From a checkpoint of a small transformer trained on Wikipedia: a variant of Adam for these matrices, 6958 steps.
Each number is 128 + 24 x the weight over its row's rms, rounded and kept within 0 to 255. Layers, rows and columns count from 0. Numbers have three digits each. The size before them is the row's rms in percent of the matrix's.

# layer 9 MLP up, 640x320, rms 0.0672, rows 209-422, columns 192-255
084:125119126124098147128093139103144142111118110151169144146101150101083158120151107137151132144109132118085130106127105091136160115129105084205086123177169153129126145059122111142133164144093139
083:159158155109099114115146138134098136125157113131130106129122141119149119121116185090161143107095124148139154157117102128148142159148116128101206101101205119124112130164142156104106106123174136
116:097141119118134094117086096143150132168148128134157176126123174090115154142086148117144148143115144118135137164163116106116121153148128122128186176187124120138134106116129134139123146193138110
109:142121161130111135110150143153133104150159095136112179149144061112144155117140104126169141154122128169127112125167116144138142127134109109151073123092090135155135089143112202125148152099146152
103:088123096101164154122128124146166140113108113122157139088118067063095093126128078140155103133124126115151105128112132156136168126170111123157119098163098118103159156115108125131135158149150120
083:135088131184125132100101107117136142128094100131154160109109150134166108152123157118118080163164115167144178130120116115138140127119140122135103137142157136147107137088122125113169135104140092
076:116137079104094143080105123124112157132140099123111123126125138129113137140145127128091155126110170119096117111150142140165114103094085116128121150185113160126148146115130149148115158131159141
115:126142101130110103152099126139139153140098112123176145073177140076079134164125151122155124118122095150147110091103106132107158149200115146094137102127093109073141103147123123140194104168140096
088:126103106135091146129133100137145108085121102130145161119097122119121097139123166107118121141110091136134156130153116129128135134183156134177176092111151104138084115120132115141143138149114114
091:098106136125178116142112173136104158152175131147085142144167087115121133122153117088104118110120070083127096126171153138099151141150103102104127132182082155141184157130086102111112101121106145
089:118116148080192161122153161118077154117120154126108125141130088122098145128076139114148089118118134087116115139111106158146137111097139088165124134138142163148124143112182115120166155116130141
102:127133124104151096174147100132165159138123136116108168109160166106175138124152131141151144138143148141145130131134126131143090141123113143151112127097138085095126074148106143139116132130123162
083:133126134155139116124117116103154129130111125140176128106133114117136116112155152128118056123133134115133137128114113163155166120126150118141118137108134096100145123130157125136124123148157132
084:165139122102110135167123119127138132143172116091126120137111126108064174131128125085140125099072157160130088127175119145137167154134118109104167093102149144115150126087141120119123120139132153
083:092104117099167121153128130102107100120146124103156109129164121126131129128155140146143084141133106112166131088095128193116181131124192140126115118094102103113138119124143139152124090152125140
082:129136132143108114165155134099096108127089130115104138130162118164180132156139155115120109115149139138173134096125124144130136136146147100111148091125112091147117124128165127110148125125146083
099:069172093131097152077157105166126155125132110115116133106145119123086111115118121139108136145145098116142167141137129104116152094165076128146159105061103133140118129151135117137149160221090107
090:146077111115149150107125085140101095110094111131128103111121157100126112126163103105124101147140079151105106101136121087165194124167123117160096144132137121120139149127142090149112130136119157
093:119180127081135123143159140091115147153138135144126169118152138135132130174150128149119132107138101166111140153170073123093145144115097122133106102112178145087120155166124130106124182110109151
089:117084095097133139123199129171122090121131112153095140102129136103131108136132121138141135148125098140096167151132119143124120134162116116141133102063172165106135149170116136114095132117095109
107:105106121127132097153113136120152122116138137134119124095154136111142128142172133126123094156166130124178141074135149154109135131132078143126125122131143126098150124143122134100105125108107161
088:145122127146113103164119156130210137148163100113117149105153153116126157133127158129184128107127140142165128126153125155101129092118152161130107127128122127070098152108133138121133092126111147
102:133153112101080136120088100109121157124101150098136183109155113155138117127109143149145139128120102151111147099116113087143146107164087140169132134118174117160084164118130118124160128089091136
094:140091139155114153124138116136124117089116169105098110144112107138153074125148166152176133140112148111125127109108130148158121088107160137117129154122099108134164129105172138151112149120112131
087:123108093126102135084148157142095119105085119106108106113137152100153120129163165132136119148115134131141178143130125135122124124143163092109106131149128095119123131180132126142098103111147152
114:128081090160126124140127124138103114131120116123112152134149112153151118141144141109131151147056144149135126132123141145127094084133128145138152124162129090150127139110126163159126143152129096
084:110119131101090115120117141087149171130107111105111110123134123092143123142126154128147138154174093215174157170155137121134148147151099139108157125139158154135100166164143110116134122153134089
086:118128123142084107108103152114162158119135109134133141130159143118126159110113136095176155135112142102144172142112111135108180140129071117139117141154139151123118157114131130136121132136135131
089:119146148139121135125114134088134114115106148091123124128158156170159137148107169124168112153134072140146137104094120124110131116133152125168112125137113151153092121133157125112144085114115141
120:114132138125112153162094145157110116123115142127166133117153115133120119146145144145143130131092134131096157093140117123154098130129128139106182151120157087085124147072127173119182126109112127
091:138104101113117097096168133169106082127154148126119109105113161142149146112153156142133103105116108115111148127158113159164137140118126146128127107107136108117122129150116168127124113120149128
089:120123133114114159150147133106132134159200071117120229104135108107098120115102133096121141090141109136124129145154102132096153125148130149134113123074119126167144104144085137121164122113138146
094:142118107129148152146156137139162129141161104119133090106104129109123155126128099099180142084155121104110091105086120136142152131127106101141129082095155118086151080106134140115125122125124182
112:116133158100107114098163150154140161164189126138134125115140155120177146175090169149122118130147055167117141103151085137121158121150103106137171151077163163109143133164121131130134122109113135
105:125101096127119107128126139148164113120135097124117102111102104089074075150136149139156104132136091116164128129117109132083133149161095163184110098123129131095134104154091141136142120143144156
086:099076137163119122119123098103157134108122108096109128100149147116135130110125114119150118154123124094163175117154109129157169104133069091116094136152140102116084147134129110137117124164151137
085:150144112136096108125129111128159119108167095127086135107153120107153139146115118156166145110137176129156133115149106125108132154130104124143109113152114159143119148151125100131138137164132139
090:158165124138161147100153131133112128101188164107143126143131124098080124130146125125115107151119123127136091104134125110108099152112128117149115162181130166093136123115126145118111127134113116
093:127110166130129125145129143163182154153154109149136148102181089124143153139097120116137144151123102090125194118155116128115141122162148114202160089132148114105162139149102120123130126150102134
113:128139134143169111081122158166151144152109120121155099100173128083124110205130176126126092143111121133140150119101102126123162154130121087130156119156148161100166099136158133112117118147144118
118:129121106118113159127090108109129198062146105111109189154100137153159135149126145115121130156164135152132130115114120121123123109095102104134119146121082131125105118124155114162165141094128136
113:152088061050151090102082154123136114122136093112140144129136132107120111143128150125140111146151127095134097119126099177098137173135123153099143119165105143144186132153108143121112123130143117
079:154121125117127113137121136139099102096096125141097089123141133136168156140132135112162087149136120153179104112113119173150163139178105114135147094118130144114119110133157131112116127128095164
108:109129108129119135126156137069133164110114115111143123140133123114105123145149134085154156129145114134112152159141114135098165147139160154091156095133123131136095106094089134118172129114162118
135:143120155119150118111116111154140111153142131145131172060154152119169130155116110125122130133123131147117083110117118110146136136140127141158125138140116081141142180096138109143169146102125120
081:122160136159124107104144148136076095155117110157108109105134104123160141112124128089122118144121187122146113100099137174139157103165079099111150101113159115119127111151157130116103133116128105
122:199140123118104159100071101086111135110123113101090114137115106139131084134134141144121136108140133131152143098144142108108133103153139142119153132142099098149136114145132113148110142139137087
112:091131109128169138145140112100132118186145132080110144124167102121117086173110121076128077139134139111144075126113171155136158125106143124138124100108118083115145102166151134139115090138126132
113:138146110151148138157139171092136135144151155127136126145111136105096134120136138121104105113143142130115116100126092126105174155120148100112135126090184110131116094133181182144111153151177109
084:158086096112154095153129146110105098160121151091141142129133146101105143109125141176123123126110127110139107101097145158192111128147174144132105135152123090127142138117159143149130146119136148
087:148129114150112123098140170152123137086181152110103144158151130108136083143175179179095101156103142110109138109129127124106097193114147086124133147164150125127173141103110142086087155137129150
099:146165089162188110110159121161104120132163165127120161123156088088138151112117116128138155147137133130128100117125128146156093143130104066201106154157137096127170084106124168134174125190145180
084:145058129116083092114136172168110113132120080130138122109137134098138131116149142143136127118129138164120150105092128137145100178159178121142145137111177100110100110116137154150154111121150145
101:127057107112114126117116158149129100136157111111132142114163168116164164128140178124150126120143110129121143115147130165124121123122151135094105136133135163118105127129118183119119121147132113
089:093097126132110141138138138162121094152143127094102106120133121139133101119115115144130123139133081127118111102119116135102131107116133128119152126141092123122142116154125140119113166162160143
088:153100103122129111113128107126048143135114118147125106123066113133100142106125192141154114108127123156109129135069126102183114135174120142078131133164128114087118138113136143127138108126146090
086:145138111159087131120131154111157137091161135106103140138120128140113148163137136101150160100124166140138138130094137144200125176130162130142122094122158174081112163094144155137166152118148123
083:127148121125142126129127105069101167151106106139109173119132094087087083138124120156160095106170097095163099115124101089087209122131139083160121154154120081130139099123128140132111112143124137
116:135114119166148089124128150127106118116157112101119172118104096142088132166088132136091179167139124205132151138166102103096115163129113125124134143147122138154097113112146157130165122123158130
101:140151101101077096085097132140104144130138107130120127131133132132098117126091141111095138164145138146137112131170116125150111123180096157144098140136153137133106076155137165129159176134141139
096:095128095149137116148141136112142150125175102162129152115142108123142147134166135108138147111132096148141097108172131094121114141120145107177094148177112089148136113121075148137114180132126169
113:128119118125094122163130091137132145106150132120078134083133121162166108131134126146122133144131113128127083131159083134154154144148133150102144086118098158124157141096139111120122126126133144
098:102157110127102096155112114124128125123130139101125153099123138114165135127074097146155173120112155151155133162130111105107180160180123111157150117157095121119135141144138083140155143154124089
080:104147160120138126151166132134088157153101148130097119164151105159155155123150090100108133154127134141143121110156130113166108111083107086131166148156140114129133127189147134128126148119129152
082:146117104083116137092115092163138154130142105116136116140123156136082102168112155141151101127127125149140121114152116125124122126163123121129125151132121133100116140132128131133102127132140134
090:106100139107147106152115130138128100158140139153155076116130109137138123149149142145139101161128162152144069074115119134131117146138148106123117106139096082097145093121145136143140076151109115
081:119088089110129125072160110150131101114144112100125101144107123135053077104113159163099103119131085121126131134117134187168112140129141132110162142130131172104135129156119145132169092112171122
100:138168119108175119094133110118119166127141114106142135102151138086071150117103124164108082166103154077151133175112120139145127114154126104171130171153144099084156160093132121153127153155132096
097:141111127126168106146122127119137131127144145152109130103137150115103095112115128104123134105120133106170136116113134142137104165170110132114158140163130173104106177135178133119119173119146146
087:133129086110118136131108126122169139109130161113133116147118128156137104144160138093104105144108116171109118108139136123146179101139117145111143093112137149155093141144151114130101090108084142
093:126139117158163120111142095112102132093109122172107139120134098146089114137146131120094103115139127152152074117126144146158127171137141093107132142142161130151145141124129142130111110159150137
090:125124106114153099104135130086110146109108138099108127116121125138118133130120134160121099137139050149142069122059133143137146136130114117093124110147138160091113126195136113147136113140187095
105:080123071150123125131156130136097130130141133126122162140140088152127146118135117097121146125102106106119139130134102079110118137090110128149143111130112093132159083131109136120150156149099128
080:150157141139136090132140134141101103094087124127117085120114117101186138112114129119128177148127141117138132154109144114128109138115086093109125140129088121084130108106101085058123122135144156
107:138129157078121119135148102157122097153116121084104136080156079145116123163190144168075110162128115146156102121116078096084151101119132129152134111116129109115161140139108123124138144164121107
120:165108128121142132076123141121082125160132132125137123149128133172087129159181188115134123147138133118123154148135137117142090137119132117147135117102165117131129158105124179115152126110110120
111:136128099081100131118112114157098126177139123104139105113097134136110118127135145140141109133090083112123113109135093157115152118128115091120147136160096121102138128128128146142123138131149114
084:125158101120097143104096169127125173099068079110087134134150134119136149128166140160111120137106183162142121114165135117161106103096081097119102140180153137131118177165127142107144150097144150
153:153063073146147114092121151094128102142156145129128156129115134111116078125136164093116131169079097139098108120147133137169150145141145128166113145134158120124146079142105162133120119096112135
097:097140145119105126101194120099185154139199116119113127140172110143158097173133121090112110132167117120102140129149098156051094099111142120149124128120158122144190141120119149127139119114136080
094:119166148155121125183112122082150143122113135167182144174111146077112118120112077155119155136143113114140147155148114154147136109106156125137146149120160123137132116143082122195145130117103139
081:156155125134170117145156142135098156170140126147160160126114134105135169115155096107095115122098147158115142121159123152113171138119084083119121105138145126109120150122132143107111165142151159
083:114140126097167143109139110146088150121099153102139150140124141128119123161109142160117106136115057106128102115119141132116141128149126115155120106192080155123152150136133122131122168130123174
093:125118148101148147098100129114131145127136090153146181117120103124116105128150113119103100137106141133122134143104117139121135114112107118137138139122145143163139144164135177099153193110155102
082:120081131148140126168141120144103093081127108112139103096110113122136115141129135105105089109110090138138156095121173146137147164165140107150135121116109107125156124105128132127112122146122146
094:160119134138126095136131142132114168143118088119159117144119150152147161121161155143142123136152090145114173136142095082129151129139107135108100140133137116123091129130129135101112092134162095
097:162156152123143123089136145162111102135109131126135064114107108164133112133121143118121081139135129167104107104124130115139135106105143087144137115140160152132096123134141157124137134153143078
113:114126107115101112137144185139178109134152097096138097104133083163090121116118129149109138158149098130141139154108076158130117111143144113174142105113127117140114085086106129126116097169168131
112:083091108106161130128114155129143105179136123144113082087094144116085134139095147118122077158158129137109105110111120121119145160153130105133155114185121170075140138135151110125118131155146117
123:143103120095141153135117125137121127139121125118115173116145081138101180140111094159160148133145133126148133134079120124085165089153120102154124106110125124100103121123116111145157153211134133
115:115130109167128144114127144108109130112162089148067147121156119152128147106121138083140131140155119127114164144139156150142099085096094063106117116120164106138110144119124151143155140150122107
086:143189083121137121163111130128108148144107149151095126131130161119131140121112158148111124127123162132141118112120099146144115134104095122096166131146137124113087146091143125102127142101124145
125:085100112130134125113135127091139115167158100082091146089149103160101145138131158105154129134086112128123126131150083116139157109163097121141142103098103078158128112111157142130142119139126133
085:091155060142107116147110141162121133130181078167135173088167134138112171137088136145110150112123161118142109118146111146077127136155098141126114116152081130097129067133093171126139166110140095
075:144155126096142111166123114149105138133144122143145147147105126107119121119189105127124158098077068197118149137187115078101168124151143109127147108120129069107143138108131108091120112141144141
087:134100126153117105145127110124110121137095110138160153089100117094153114117130121105144155128136109141135177145129124135164179139188096120124125095141165069113124095109143112136116142137128163
076:134100107127158086119119146112139125099149111136165141122121123098132133109119125142158109118139125109129151131135132153157121183114155135137096113182198167166107150121100166116125130121167173
081:125119120099107109136096159088144139117109123141135110160133133123112127128165108165152132148120101116129097077104125173153117143149131114089115159117104139098150154112166155157090129121129143
081:133100125089140119145133141069105107142061119110072145146137147107154135145160129175132151168136105137142134133124126130147096142146141130127106119147132112095129164166153124112128170118114171
102:124110107112119106106130126131132134140111073118104167128119151161108137141122119169088101131096137173116152143137143163113165128139134071098177124143172104100114133162165117123118103123172092
099:110118131144122159127103155155095102106145104128088115136146084125100154122182130080134117137144139103082099115126122143167147100137071127158120095121151122162117095072111130129148165175088125
085:081134142107119153079128162138121140122143108156104092149144104130137058156145104130128134154125094145149142142145080136125125127150101110116165112184156158155116145162125140120103161134186132
091:094115127078134106156126139117094130134118091137161157104101133053083136135100165148160134113104139127153139111097105158108155129184134132136138127131142113086149151141162121125165128135114105
101:113120143117119108115097129114104101134154130117108137123137133133140148129162086119122116121138125155156120102144117162104145119183110153107143158121115071133120134157095123138177128093143102
102:084138141107127114122156149137121101110110132127130177134152074094112130134124100114129132154146139144140143122084063150169126143138118131170126143138092111142116157126086133154132135163106157
107:142115092120130049111138134108144134153105111132134148130138143127103110148133144122167126107114089108145137082157113158110141124170170132195155130142131169095122140107132111124118107099110158
127:140096152107143132124104147145089107157120136116147113117108101140081161122159135108143108168124105122126108123153133107152166132126096103147131098104126123133103084143124120125181127151107109
113:117141144134149128074103090117100131110114158079117079129119124108164085141153143105101119141137116136141173137129144108128137103108115083101138155126162177140144162100143121122133147148149070
078:121123124140143136108129127101140134133117113113108123127161137164135108120133140140106088123164128104157128132150140191115118123096133129121137141118108143146156160136127115112120118119188158
091:139142147117153137123130141153125198143188133149175130146131120144111142095172123108114122100058108180097162078162110145128176107100143115123140131123143134113123105094117131125118115160133109
110:076110116136151138094088149146138125166158094148110140128119065143058114182134134155129097123189111145127091119132128173124135136165110105141135100153149133131141115155089166136161129188184086
134:131117155093171154112108069127126141123141150089070154117181109087134145127142124125150149164109119141201138140124129101111153159157149124173156115130150117155148128133109121139105129172126116
078:116149084060148098153110074080060099141092132151112135167110129083126111115101125146124085136125123101165113072158150174125105153140109147120108164136159137146146082096142134164152115109122083
094:122095168154095123170149153134122099087156122121148085107114124151139120132193160146153077154150134169155123124112145143149119132151141131089122159112132085072122116139136117110121101123148125
091:143144105098154090118105144139137161155160102168163108131109125141115120126132134098146086117092143115103149094122094162118173151182136154129175092112127112102103111119202108131122097117089132
090:117126081090109136136103100137090115125125121129140112133125162137094144131136155124115139146107120187103140135138114160154121124164093157117179092156097156109105137120166168130134207140119108
077:127154135121133125116127106114161162129159172137138127152143131175158151140120122147103123134120004151155143100169107164071160118168112138165176126088112175138183110119119117122124136141098118
086:107143074141133089105177109106122139168126132113137122105141150121136148131149165162155118174168119149152105098154121135086085152158107127105137124165116118108110137138105142125134161151126075
129:119139159144133138083088091085098149120160184078152109121111088159144069157142140096090135132111126167102112142095148103087117124114123119119139131155170126155157135138150156135159170127202072
080:147140133096163106144149102110094125145137122116110158125122137088113078145115120150090163161142050128148140127154116136080107092147113092142169154121118123136128134168121134131123174142142169
118:098108137157170114113131086135162086120171113147110149118172132119132130149139120075101152155121152172133086120147109109198155152146076138119142105163100149114115105117160122103120132112158145
125:148139162119132135123149098122085130184105138092129166135134110157158079153136161127123104163138119115118109117118080088141141089110127130166190147108106054129136120122135135128171129119120098
086:114148117124140122120132172100146175119151141102157126109150150132138156149140108085134150172095125105149105123130115171147100133155083133131171083163133146084125139101135115112100159137110144
104:112102096129131140116115160154117114182108116134099127073201112156095176138137134148140102159148123132133119098116133104120122114163157115158167109142144121156139131140155127095117113138139082
119:101109119145169164085130113115101158103113120079092123103137139138155123197125138081102120154121128122158173134133125076130147136169101121126144149162106121068149122115130135128153138130140117
125:142072115105088113111146168121124127180119108093122126134171132140095116150142170091119107135143144105141140127125146156106107109115150125111132066142132126150095176089158182112151145193098116
124:134127137151119154120117092093109159130136160145132128111104124144167124132147120120098105134129125161109159116115167115115143132120148099105116133125160148152128139149150144126162163112148115
081:145136162145106110139125108156097107101091134151174108126119141100160133098122143123116142131117131120140145142103138131120106120118094097115104151111081107084120125124106088069126131148140132
079:123121112108109109100107169153120144112195125146116139095118117110131115131141147134140154114142045121134129114134124146107153130164142146165097102125107125134123131097063120140116111137124145
115:136118115141187159114112127114165176115151076098124146114163121110089103137118110141118126151139089119143117121153128119125157125130088100132104132122141183110151128123115122130102186163112119
095:103147121105126144150141120071108146112166139113139125131085127183127105120154131099086111123159138156149098137102124113122107123121140130097135121105173073169117149123173131129161156160179098
082:102154121116116141107105160137142161154089114111148127085139135141119122165108118150127104158146129117123123123108109130100128077185093122147108120157151153108141147139148115119116192103090115
092:099135138106124138123104164161119122131150092126078142125143127155139131155135121125124119131111166127167125130132096130114082114165121111108173148145146106153088175176147128119120112115169160
097:111145116087140140112060112135115137142100110100114131129174103075110105126148107140079137229133096115131119118155128136160155135153113112104139089137075096127154098105120140118151142141136121
121:068138111111171195069156116136107145120135103061102166094171114146127118169140102112124121144143117132176094135161076111142155129193112150152127126135119127143139162163129137107172160150138114
080:148075110079111107135151106077135115148111156149116169150112108121129071122125141128132091160151139145135127141134112163175130104154151130143135121112141078155103132148167130148173114144115139
112:146092125129121164083131147150152116152127107121127100129143144170118087120173156097122099109105143142123136098119101126176152133174138139107153121151149129064171124138147138108109119102133090
098:087144115087143134140115120157128109130159096115124121121129153060111099144133128108121116140110097160160168101124117132122107132157124101169156071096160139088158099102122095149115088168160165
118:104076126145132142103104140166131107142168088139099131080146074128113132132119138100164144143112157123100080144127117149122146099149119116143169112095111083138152089085142120143108140151112138
100:146122152111148126152130135117096139190134152129147153123122135112127164125134120121164108107128163149095123096116119134151133134131151087144148110119171115118168146062124136113138085119111117
137:130074113130132122130135146131115127142164079111089166120171119150098138126181156136153119126120115118103124126118137144107094097113112138125115036125138133160077138130119178112104118163093111
114:161123107157116097155145095097128113150141157104084089080090144132098128113141165084145120089131141132122135105097124107098117100117134145142144096105130164095103106099152136121133147119093127
088:121159084143140141134119138104129107138122108120127125095155109177140148124130117168089098171159131116112146132113125185160137091151091124142092095117129108114136121118139124143139119138109125
098:161100123109118126117103131139170147156098103100134131144125135142123108139116215148166114107114147137146147146135145126114114094130169121132087133122125164087134123118125153128111170136120155
087:111143142118095117119138140126093181141124133138139109116128134148162099108136128106082132128157104138100163168145086115126112092102100145119133114135159124153133148182113141099118104128151107
091:122104131127125109150155149131151097156123117095088107111172101141161145137125130066165152141098174133145087108112140145156106162143165104152155116113112068116154112101156116143129126113105165
120:139086090151097108131084113133108132142107109093170134133160118074080125127132122125144123138108150116131136125100132094149124099134114128140143130162130100095179112068116134149137162156122138
108:122137105140163083153153116141126134154175131104162120154151163148161174148174107102125122138158111171174130035184106113131122176129104134127107111142144104122133103111123138110117129117129143
095:117114108115112108097145131095080148132112140125163108118100159135132098094139147133122127136173074166156129139149150098105106134153090116062144155096111105089090141149138121172104095124150149
083:141102115111152135104131110084136174132169118103142111161148126129145095110140117133157087155156133105140096110090099136087123137101109120124099163145097101131157134107108156133119113130182167
121:153125083099125108131083157133122080125120144146147115126143098100101167122140136133122120180122115136109065106127140137152173126143113110194126075144121101086121092144140100148146159191090099
086:123160122101131134112095099114159138110178141166164132117137111086078098145124160158147089116118100133189115113130130111116178133155128142153147145126171132126168122120117150120080104114153148
088:080121105122125124135105107068123137128178109130116175131114139106091148104128154157128109114111141086141072114149096150116123091136126163078129146102128151140162136162178127131161123148122053
097:104124119141102151130141143125142131115108130128120093122168123134114128168090143128128125187133030095148138136119119138090165106126115102186115120116087144124156119147122115136150134151071132
085:116118108144127136121105105104150146153128130132160130130128125142123124129103153125122093112154118131136160131141112139093132051118134121125164103096111110128125100089138127125144125151126075
097:141129101123143140113119154106133149117174145141128108132151140138116110115136118121155077113116152078116084119123147169106120099120142129109086110104093126116122137107172168124113124132157180
115:163147173135162130065145167167151106167134126108150084066136078131095119123155110085102129105109133165107095126085147099122136125158121107113117128138101108139179138120148131116141102194152129
132:120122106101163071100095167156162147113162122122144115131122090124125151132153169148095123140137136145114093105132091164115113138112115126145135080137153152132133133144134176127134124131135082
095:121145103076156111124126133147077145155093122136117128127105152131118126134133151092070107118128114132103089085111121131145100164154111138148173119162148118138125133103144116117134139119098095
094:116130137093129111135133095137120158123150146123136139134091147097121120114126131169162109093113113096126150124163115106112131097164164148157125112128135156105132152113142126118119134135128123
098:122145113111141073087124132146053124164124133105127173159165132157125103112138146136118127132140122139126123062154154121140118127173113137118130145160160128151138163105138177131149106083157105
123:096109107128112146119132113140147136144108142129093143082161038105124138191188109112159114152140124151147119105107153151054117119149117148134157112081117089088163122152143135134139112151120142
091:077112098157109148185129093108121107083164116145099125082139120132165112141144101118138145127078095127121146124151156097141145143133131136138174148119132104118126110125096133144110153120110148
109:125087102123158126093082086102132165141134152111110161092125117120131103153114128066115127144135100149136102164158138099108162118125113109139161104079144124158100119117103112137136117162115095
102:153108099130106087094119133126140128093188147106117114148113125138147107123167146113109116100132078184163120083149135166133149181123175157165200130111125101107126079129102138131125111098152109
085:107114133126085114105147120103156135184147145113129104125107136134140071127155135150159141102132111119151132100098145123137122124192111180113151145128130129123096100122122138140085114118142117
080:083104104146143136111155131134142084113085101149152134084132128080145125126126132146105131188141082138105123126124119136124132145177145114179122151125140098101148087120108153134113102153140134
076:081132083106162125124139114120153143138084152119127123151127130107113106137111118108156144148136139177146115105104120152143100138124108125105145111179136124108105141133166121131127190123115149
080:112128138130126087139106152163105122144155102113097111095141115125138151104146136088101190128094167128132142095116153103158122164156132135130140083145128140150146106085103120143148165127125124
095:144091152134139124123132129115118152147143165104133130114123130092110106135130121118174105131150097084133143063081119163146124101112133124109121140117134145129137155104124134117099100141081156
080:131109138127114101149139184098139146127145130134133147121156138100168168140151122122175089129116126114104112085143093134074143143104148134144100126127135142131123135170101148114104095088125145
108:127115126066145131128092121137080106143124148128125120129105121108078093130127130135138131142091070140130126087134128150133161106161101102162160103198140134095101165133158156147102183136148108
082:159101152146091112155121146121141161103117138117125127134114135114173181109158137120138193106119120166104126091160123073143134162138081115152130103183152176147108123124099104122122168120113154
096:139098139122124118079106103112124109131108160095133098136108137101113079137148160108140093112083135098159155115076132169153180138169162132109132146129177123105175150104179134125106098093149119
111:101106141102135123153100116101119153149121147118115132176119131083145069151187148121137153140117128124146168116164086062143141086110124108104115156139155157130152131101139132102125153126110107
082:098112147096143157106132115182110098112138112125132131084116084114107086109103128120104136132130122127110097121100136110136118127155162129130142163140119069137140160091139098146130132130149138
084:130136123100120126142107122148153128118149115102114163128114132093090132132116179155168137114117133132127156104136109138139144136149139123132128139120105118124122166129152113113119058128107156
108:122110110082144159081116138141134135188151101110163185125129102119067093104113166113134077152132140107114084116106090160149118093122120137138131116138138064120145156123166183110153129129151095
076:154139132138082118087098135138105138137139105120100117158149100149133102127127161069141167107120187158147134117122134092108105124146128117113158127161160103130133127097154130128151123121121083
103:158147090085109114087095142151115099123109118129118081127120123144076127134187132155145098169127123121106135109095072129144173078138180123160148091147137088085118141087154131132140134134141094
081:117104122107126131132143112128089141160102140129132112122124139128144132130146130139108076111129140137113113097080141133180149102072159104091092132108139049091120126161211120131120098158125112
089:086151110110144147124094140103114132151090113139083101103158131114129102141086164124112104136144106143139099083096149129108143090146111136093178123123165096133131125126140081127081086155120146
079:129056136107123156150162122103100121152107124143133099129093087072110128117109142092150105099095115104173091126096139094169189134147160130120143142123161119148106148166202100140170086125115145
080:102114085140134127088136099184154150133134108133117088135129124150091114111118138135139106124147194115131093147119122187133099132117143098100177142121129075096131096115157147131120126109166111
096:133139128082125133127131143150094138128122112106084147125159136156125141138136137151146144131119161142155129108104092138085124138149116139095176121101137107077106167130185121113105093095124118
101:111130113106151098128106122148105069111146084108109173084150150158126158135153111122148167174143113140146150131146077127113126085110126118161123131130134131137120099109111140118108169138136118
088:114103108148150146169156112123085101131141124143152150125085117084129087123126107082146130097152103101149120103079152122154122106142104151128139131091149132143165112115098154178160154119116152
103:126136137126166116142158104162116112151144134137136162132140109128131159144145125099141166108079160074144122108075146121143141115149117131124118129138160097113155159111149163140143157115097111
109:070081156129147131098126089102122089147131131131101150118137134102135102158116103108134112152126099108148135125155131132126169163158104113128127140142120122119118159154119125137111131162142158
112:101149166097139123169121108155166119112115115126123153088142136088150161158149119138177131123142071145176128116137152111127165106176095120153143121102116116121165123166097117109114159129084120
086:105115148147115134121104110118116166157158119113175176130104105140096126133082126095173132132151115163131090150168090151106156063151169120134117140100083106094117124159101151128159126155171094
081:130144125118136123133100119095119187173141122131135143166152122157074153116108101112118105135118167129142096105108116166107142108131146121105167110103103104105129155133177091136144135136110124
085:109112136087112147069129132129131117125181151116097134096126087099160051125109127099117102132135152100114120094134088140078164124134084147138098135130134144132141144153124166136091138111163113
088:114127138146158083101135116118114130097169099155148157164146156109171139139104111098128114151137128177116134108131088149165113096118123128117102126145081147176152096124139164197106159101127105
090:129111109092140146146120118127149136142102116155137146128154129098130142142120141157142076172132160096099101120121116135153110101128118096164156112149136068134125121197152129127133136128111118
121:054128078140168139120103137131090102111155134153119119115139064151120136104204132150132135138118125136123087140131176110160108094136146128108107127183151128135142114100108146154157141129115078
114:157115089129096091137066116163146108154127097095096128128153144139102151128122146136128140148174141136130169140141077089180107105098163101138093086112154185172092136119121164114141145149136089
084:126142133098155151164124156144131162136155115148146165130103128102063146119137100153108139113103135163125143106140123157149175136155127118105104123136153112091124162110152122121129135137088154
090:146115132127141109136116150124113125123128102142146109146124139075076095139139149126124093114087164112171137129103111120140108166140185117106208104143165065121121141115190119119123124119159110
109:130108105161124099112111106190132117118112132124110129118157108121103135149111136145173135152150179097126151091140098134159106129109132118169126096135093146123117147093125147119121151137089127
117:096124112110112133134117133095105179149142118106118109108135113116099130131107113110116149152125114128125145124126142143129119138122146138130184172115120091125160080133163121127151141132162115
096:161116122096110162165137133131091090159109116102094114130102133145081118118100168097172140156141117136128170158148112115138103133148124100141160101159111152125103134129134122111158124149130110
128:103100136128137149082104135114099129134164108144122137134113105128121113172157146085122114120105143140126101112137150142149120103124138131171117122162107119152146126092112101135111134173104146
096:150155123132121080145127152116150159128137099110147165133115147144144139128170156094148130133108176180132143072107127129162110113110159113125159126119172101107152124112173144114137098111129113
104:135137116120087136141153153112167141097161129115065149135150124148109133195113194128102140128132123152158134128167117136157125150110128134117149156115112154127143089125160116132147101153109129
126:106128088109143112077126145154080146147131079171134087140136128107120165126130139096079109188117127111139112118141069138141165075130108089124111091150150124130114146114157108141115136168074095
127:075141130149108147141142127112093148146188130113175150152122128161127135132124139093094122148073132127120120132132132144182145092142133139132155145104114130122166106120199127123166140130114098
084:155126115138111133136130162102139156147057139120203159114147154090090126144156111134175063137129143117144111098123109141159154151129141103156111133136162116098111141106147128125133114114117159
084:078099104131134149113157104138090163095115079126125130127136136161107114133140141169101141136124067133147138134123118109174113129162103117136120137117123144112098149180112131112119121119150151
087:101095121116134133126135141122148099139083104137179128102132122087093119135105148114129109154153130139153129127081121171130118130158142125160156121147143073130153109110171153141150131152149130
118:073138157117153145117124128125147163156149133118159170135146109102083155127112115143121166128137079137157102111166114098159209110138082100129097124111131149153121099160109134142132188123136153
123:156124137130134112141128113124108101168148086142092124115133132130144124141119142103159105135122161113163147167158130158125142146142134120146123071107115102160105116135135155117117108139135109
104:148126061078168176096118080117139172133119127131123103177106131141130117161169150107127111116158131109100117103103131108191105142123140149135148124146162121171128129096188153129116126127119115
104:129145081096110147114113111124119131150146107106139065089098151152078076135117135120152104137134114135115159151149131151166101125172124124128179137149111136090124133069163137109133166179135141